Weights of a small transformer language model.
Size: 9 layers, width 64, 2 heads of 32, MLP 128 SwiGLU, vocabulary 4096.
Each number is 128 + 32 x the weight over its row's rms, rounded and kept within 0 to 255. Layers, rows and columns count from 0. Numbers have three digits each. The size before them is the row's rms in percent of the matrix's.

# layer 2 MLP down (transposed), 128x64, rms 0.115, rows 80-113, columns 0-63
070:184100170076173119126161128139157169147107169175078103107142157189093179140129126142094106101158161156153161140140107126161135155120040117136151132110134180134104137160179126147115181150062148
111:104080092108129127098082054128139134151131124093113144155107173134189111101154153089124114079111064076144114124113149103094162105167163094153114141138195122101172178066134126151079104172098122
101:189103217126184137140141114156152159153133210142118122127095121102152112152144117080150129140133128130053139125099140170132134187159128110146146186090099115153100144166110158183153151102190136
086:090154073180091141144123131110138083124113079109142143135169138114108141117160148180125192112121129159115138147081128142101158130147220097141108126184154139170116149147083162136139056120213108
092:194138152150162125095107080145122126152126188119086146144123095130144084155184167160170115061135108108113163109113130124115144203119069135088149129123109161200148155073111180156111161129106156
113:149127119123109139148087130142133108106137071091148122158123137063133119131169161163163163132078155124072140101134104204181089148081093135094128072105140179141086175193101078128099162109151111
108:067116140140125145072115062131130075114098147118095147116136186172100129128129121132155134088143145084123154095177130139147146080130167099134147149140123067092106064147088138081063086125200151
109:212151156123088184075133158080137154139092091161150149123083161146137079074131109157121114111123172162077158141126129117157100047100153120126123115117170165143157110140081124160110159136170177
104:109080176169090135111084071078122114112129108052155192122142079125094075106131131146114083156124149147133169151104105133209098100156172125079151131115158108117078171115156146163113124131127152
075:193109169057159117118157111126154155154099168171085099090137138213105170126123128150115093117178140146144141117136109149141124135101056125142114125117126181122132116159164136116122189159040156
108:131073194134182113135118164114141116131094124129104127093127202052075126157118151143153096107098126162194124113123200134111147135140098141131098146130121107079195130101121110153121149174100059
101:088152138173085144112062115128093144079118096101112113053152168118155093119131130098177104160083166111143141165140137118077164090097204076149096125147187092096161114139097109101117138136158111
076:139149123201110132153098131122079094131162143110171173151060128110128087101111127105158152128109093114136121136160176124144093120073169174150188111073145188096115157107174152138187082098161146
110:091100113119129059111157169097177152122122115109101149150144103103128200115117127190063098137121125115218151104126087127087159110118152172150076106096130133144117117166162074176171144136106155
065:075135074185135200158115166150143132117149131098170160167115134048133082114136116138162152162104155130161115166107171103128130118142227119112133114140111076155134140098129148107162093096184141
114:139109129151125168129131126110112143087109161128105108119138099082132136192057159044143150130162089114109097074113117137105126103153149160199176092091117118148132175188167165174153107178158138
095:148162050101093158135171137111115143073129123110124088140109112150104170131099100138095144110169148118075139091091111073183136068090109115135145086116161181187116105096116185099138133183092153
084:182072172098135152091097076130130144161125162184067088109118132190124161108107090117126073098152127127163143127142082049142116132091114104098120137137072132101098143099122119118145161134049143
092:212102127111130079158151114085171096146149171105083133129130120070145137164068141133133168128113163136119080087123127139081161131097114130127050142085149147152108066101174148115117105099154068
105:134178135105147133126155144102097143130184137113150124116137090183140128152098125159136117081114151154139109084138108107142195099210182100113180093099203063174113082098097129110180114137147113
117:027133131112110138127081145054152108134140146177177174099128161128118082154140106169140155101152119135107161148125121122086138124097121122196134114158110050141164135145138080123173194096121129
108:130148113117156143114162131173107136132124120071157179100120137095134149211103098155080095100170124074081082088116119137190136116155119124110080139075160115145139127142120166177189110070081149
064:045124088184124149138096148132121116096187085103186159152139095098151105110163117143132176108085109125131128141128173086100154114187212107121121134160126079122158123079125137113140071102170120
098:156172173074155125158149111145107109244117102132208171130118162085097095139117139133154107101140059123132151087112138107093090160093102179157118117134158150130145174163140106145113109103130128
094:120135072134094172220144184108127159127131134175134103099136139133197104117093112115178145130117110147080075195109134116095115161098118158130124161052153141163162178158117106105113114152164133
111:165146112149153113114145170138145136071151136080127130152123141089130155116136184140103175143142210162147097143140210062150089169117082111127131118134117141173163113136149202075117133104069112
092:123134143155185052111081094159130154147134094090098108110083137133099152142168121080148156102152131118157162162105132146140133123166149111151163127229152100126090101116172153164060078086120104
106:131148161144142135168208141135132137103141137130121137108081151068080132112082125125090107132151137131158082037116094129159151123088138118164175128145152152105107092183220113152077100100118154
074:067163113201108141147126178143133130096119092091198164164126155072111109121192163132144145143101116114112100125106168136120091110145201133136137116153134116156153135148111164126142073133226144
113:125123173147092158131114066101095169108102143144137143137093142088137119139098096062105119144103085094147094166078185079131092122142133169154180093124140140108116180038141077152102110097134164
078:143149103148143115122179131118137160137163106090154174129076102096149103087217158091128178115103084116135135134139173122174138120125200136087162132103119172118129128112114127138142115019176144
098:094133132120103088108158060102134105116098132093097114132143144092125163114137150096155189110104143161157084105187148187183112129158176111171124108174125105141113119102204180071076151155105149
085:069131075139142062138145145093158099130142096157130130151134131185137138043114169090139132193099154202146148168148074120146142118128137170146137089106082143072090108151148141126143123129182103
101:134111180116109110134106107144178128045166118120129123168170142134170114141126167104133125104089135080159181104174132098121161183153165158139100147121100100110144166117071083175133091055178098
# layer 2 MLP gate, 128x64, rms 0.156, rows 81-113, columns 0-63
139:093142092147179198119096099179122137108144134135180184085135177106139090122190171094094145118126120112131097148151184076147109103119164084134108087174144119144148105118140155146129044169147138
093:097093160065136107151195189135092129114157165175139114077098174143088175119134103103143066081123148105073137115137131177150145115112087095177148123105160179133158104165118092107171131151157112
081:213059162091088137119134131069158113140138112164130120129129149180124122120082105131107070157144081176171163131142104160174168192134110101134115168116159167147095097117115098117133103145106191
083:169109104137139146084101209116139141166110128110167135108058108160111104170168097148161094161107125138109074157080109097120169126043111085145150143090114081122159095187126112116145141147163089
115:139049103114142166157128129128139151090137105118119122149120103098059088216092143094133176141132143178100171065120122164129142141130120137129105067146142131084159130174087146145123211162113124
135:133172094178119094101140183180169139099139102093146108141066104024143073113126090106140137139127130184135109158111122098097118137175130125096102109155114151177137133144166162166185168137133091
103:122081178103087125116121133107090098156132128126151119075053125176074097094132129171101109127155105093116189133153174103080084146119155127163163173115137115186079112093131156188145165165153116
087:105125182068104135104136137132164197145156199138154103102122108156126099110104092157103104135137136156082102130140084077110190108097169131158098147140128151140157140169095042142165158188131100
074:139087137108125088071145144107087149121130110105108122143101141140138169161144175093114174083119096161046174133169110137174137122137085104079136105152168126132044144150120059164099172173113123
089:103104153165116148091163149123130145125119141110135167205181117103139116162074107123118125107131123158118168076156178088075120123154147185136087214090120078148122112097058086172119126127103122
083:119184097101149111102111138136108107110148156096179095114155120125162092189100127141105173128030097077120107102105136122171159120138112176111140129154025113150124183159147128115176144143138098
076:111149153097115138135134091099127095096152077096114124144168061131048096078107118098206136195131082124094147158147161093108142088133131178079129099151117098074085191131125131137127128117130136
113:086095153104151065120090194099068097128158192108138148107117079125104138103119082175082127146129109169149130137135061151141156084112157115145123128135126136072134147227131125132113161169140122
066:167119108179088143162116122141112092188057147087134131093067133069174133102138124154185107147126132135139107161104150145108106113077157132082102124152097078179092143145133134090149115209148163
106:141137135109106132153103109151102152158122151139090070082150183193135068104110114163082117178136117135099075107125152072147141166192118108136139137195112179123114181128095106180114129091078120
109:128127078087064159121151153076135136131162105161108154094168102142086157108193186140151112120202099075115127110168152145151129123116084124141161105188122168130160095085132132192174139142151106
082:167076202085138153113125151126154163185177170166086113152125166168146183115132094087122123139143091116109158108184088064128152165113112108138112109169145140155178147106117124115170171136069139
092:072178132134116167121052132085153141120173141115156163184121145178080160150137149133114158089214073160142100078123094102133146127132139091177098160150112121131111079103091150158111165108146109
088:145076142084079169162215135093143118149109142179129075118131164135087119147146151136180118134095111125071088114120131061162106134138100136140101133169079079124182151105124082098142101169168119
121:094142113140116084121126078128101101097160114105160173140179067110143172118112118103062186156084173198172137166106132103160122140121181103107119129133090149144167187086153145098142072145145137
109:089088074177104209071137147151055110133160152131143172150168105152103101133134086108162115171124168100100091174158147071133153135124135163143156076113136145083118109128154139113155164145128072
065:145170177113165102146153156136098168142143150106139106155173055171073128157129142145104056085107151067097139120122123143135145120155091096165045089124145088109155152135142124118054127158107106
124:082114137116139086083102146130184139132139137132164139172132147138144124106117047181099142139155049105077107085120147099146121168116090155159166101113127176074130174166137145123178141135116205
118:112093145076119147106149217060168197138140132186143139139111101095180134142095092085079107120135146095085115159102104092147131143099154113143070125127103183106097107130134087177165130147126109
125:155108152088168159189114114088150145141186049108152129144175163111106111101142102131165154197084117187117134157089123151139151109122105054093115152108069146125133147081113118159128111098164098
115:125093145069165158188130142102150192123114101202121125140149142135121133184089147101121108147161101118088117083125150085104156174146094178084127186148140145077145114154076074160141093129092103
078:150124130099070140139125191112146136138138157092069091140127111147106127120151129130106134104134113169121095096224124105130122138041171100158106105170173087130164151122136152137150190191182153
069:195133150097132115144155122151134156164126117148086106114121177176138093182099088098097115116127075138155166107049098123123135161109044075152157201112087166139165088132109140110122151144127119
112:140129150080111168104119115138149138088108100159099102115122139179113089098150142134114098190162140079149111117207157083142088126084163135127187170164138173152133084184061106144133078114166140
081:106157135140139118167096163165117145136098171138163137166151125135147106140113138202105069212103152165147088109056127115055086134164119158152095102127051114114126164166100136117149089111122131
174:103104159128129193118152206091124180152093168186101151129126150112120154193070098096113119119117130104103128031130141138136162169142134201108094145135108139087095116135098108135157129163147113
096:120167130118092096161130143106138108131124056109127129094112134077137159180225148160162169168142119096131133120131142146099109171163097110114181118161114096204094144130119122173133129183193098
084:121160099116188099171160143118102085148117143152126147091136187085134122181123150102116071148162150186094052128075091098075089089130118097192123165133144092121151163156096103146152134121100133
# layer 2 MLP up, 128x64, rms 0.163, rows 81-113, columns 0-63
096:142142132203103094098057127098156073099161118117105144162158154096111140121140157103177176131078133098140111119143110100172126101183141152144120142091139082165129092056170185077151103100147146
086:071122156106130156170110145132160064085068111140194169150102107087196113170121107141123102176151145144151129135076130109142115111126085154120080104111155122113157191095137122132184138159113060
090:112159125126146116133114101166125053138110083101120140121196124092127053185119161206098140143136119146134087159062124059105156156141133112092123109112083077191102113139139114113158149131139108
099:136130127127150122100128110129097147141124102095243117166110097111083149161182144141145137118184130124130127162134090134159152085147131103165169152131154068118089091200156125133181182179144095
101:089150127178152116177145126138115105113129098130117203133162132084153140127151129154158148090057120077202079145058172103117106083093141087095124149097112089133118150083152174132161112129153091
101:121105185098178143135110154133100067153091124139122182160102190180130112139193162136130135141152125134140178056183150187131126114134133171130150191118121093084109109104078098101152098104139122
124:109134114110074151086103123134134110169124119157163098077107164157145047120111143179061090153117154137109189093137163107102101089111115138174090128077073128088142162111101103161141200113143127
101:086123155122123109162079087167115095120165101124104112128191148177153188147161132106122112092142112085168121102158211105123141143114108103160151112162059105109178095111155162128147108054096102
095:106180169143064166185099111131116135131120158139116182117123078156141100115147068165138098124149159067186108194041098106115112126133138141164103109137102117093139104152122174100126072109120135
098:146088141097078172070140143101175176114114168116085107131134133159113141183090118121166112107202115126136115111153129058130114176104112060150103114109121176173134128136119126191100165171089163
087:122110159178135122088168117117130113083149106127120125164158150134124144116181146113115153145088146201149130089112142160081141097125153040110107157150181096127098091099203091127086072123193131
088:073097133081120135091116186058137105102134182096179139130100097139093139133176158159143117097115162102077119098170135159128080128129096102110060143106202130178153090124107120094149147134082130
115:142157112121142068097159128107143126128154187123125108089185061173145148114089083118075154116149143192121152102153070103144178139132156078110132181163149117125131165073137075139109129085107176
092:149079148090177193112132060093194119099070192141097130140103134149146131103133090145124080180129133131142172127112079148120128124126128112087124118128120091112069120115075142105184130092063154
101:094088078124103195146139115173102130179127159154168091131140130109068165112092129149105169186122128131100117089060142139093152120135075205146165067175109108093101173129130122126136120143105141
090:093148066099031156097100153089124123124119107113086171116172101121144112084179167153099102096187090120155150139161088163154110123133114094151122096174136154158140125059092116124146124185111132
082:101134127112088106095149160075148164064114107130194131113092100113192051156052133143112128116131156151120118111141142149143161133169132145147125153088167170129108127099137101149026137167111122
097:144133099170124158146125170133070183133099127062101147126117162118079122103160105176145129069184127123083119153174111140146091078120177085118123123130138076136044169085121092104122104150159110
097:101124170126099113171111123063097133094175128124131175101130092133099205144125142152125088142174108120096138148181123136101059133100137108084148154090134184132043116077147161154146081152150119
101:078102062157080156114115153169084131125138114128109110107127116118065105097175142146106079086131152118187162130187133136106124119158115075178129143180113165120093083140200138111111104097166172
109:105127117108127094194130105137081120156124135175190127145142108176137135099148197118157144136099095107172193117153087130105105135126145108125101163163142107175166133074099090168075094203166150
100:122136168108142153176099186105096168084113104151104108129174125201069117126106120137129136127134097071107102173152175141162059104149123184154138144090163166124186188142149119115103116159087142
102:129160163106171161099134101156133135104135107120159136161142153184166166133104134122169171105084061096125123092096074195131107108163097152088115116104139104127105089100088102111154213170069136
152:149137114107108171150148170076140157142100117176115102175159157045147123166108115094146143121161112086078130123071141074075135116115113159069087145125115167133132085119082094129163074113180106
094:129113076159099133129119203169116101118146066190187131107096180130137133089097134137117140188095168140149136165159187126090154116108078152098088147142101107158185149150126154123151171110179131
112:113174112093078125124140088137114035117100121065171097133114098154055099101166138115150143151112122173149145147140118140138129131166122080145146068153082152167113120108171190103140173173159144
100:150096165082201158183170150108127140117118186130119162136163099162082134144080113114078104104103140082110124137165136161121122118147148083161090078171146180109104157161119112127178116073097183
097:132129132142119083071124124121099147148107087171090109145092163169133129151118067121038092083127104166161119118124077162116164156114071153153119128150081175167144064129197124114100096113110144
107:112100141134110135116123104116146135120134076185127166179118111084166105118120149126205136142088095167099190151154158097167111174186102151067203179113079124101194134123121124141127121127148103
095:125106145138144214173138107099156086083131134175112134101147086120111081108120048140136083116176109087160184130141118149169155102093123139144093183139176146142192115143097122082126095156104151
108:124139106183118115099023143126112117108126092125099112138110137131080082107117117138137094139130145073154194165093044122130140137135124055150127105160153095116089109091148147176057120137125144
093:138088098096140115173080089139140128082092126112169097093136132137110102116090157137185138122117174182172101149087099099167095119052162082123170153147090186119136095129128126144106118068169181
087:141104084151073154100161113118072141140173155148165155127139077133160116078154073117167139129109090112157123108147130163144120046134161172078181100120136146143047069138107124111151083154135131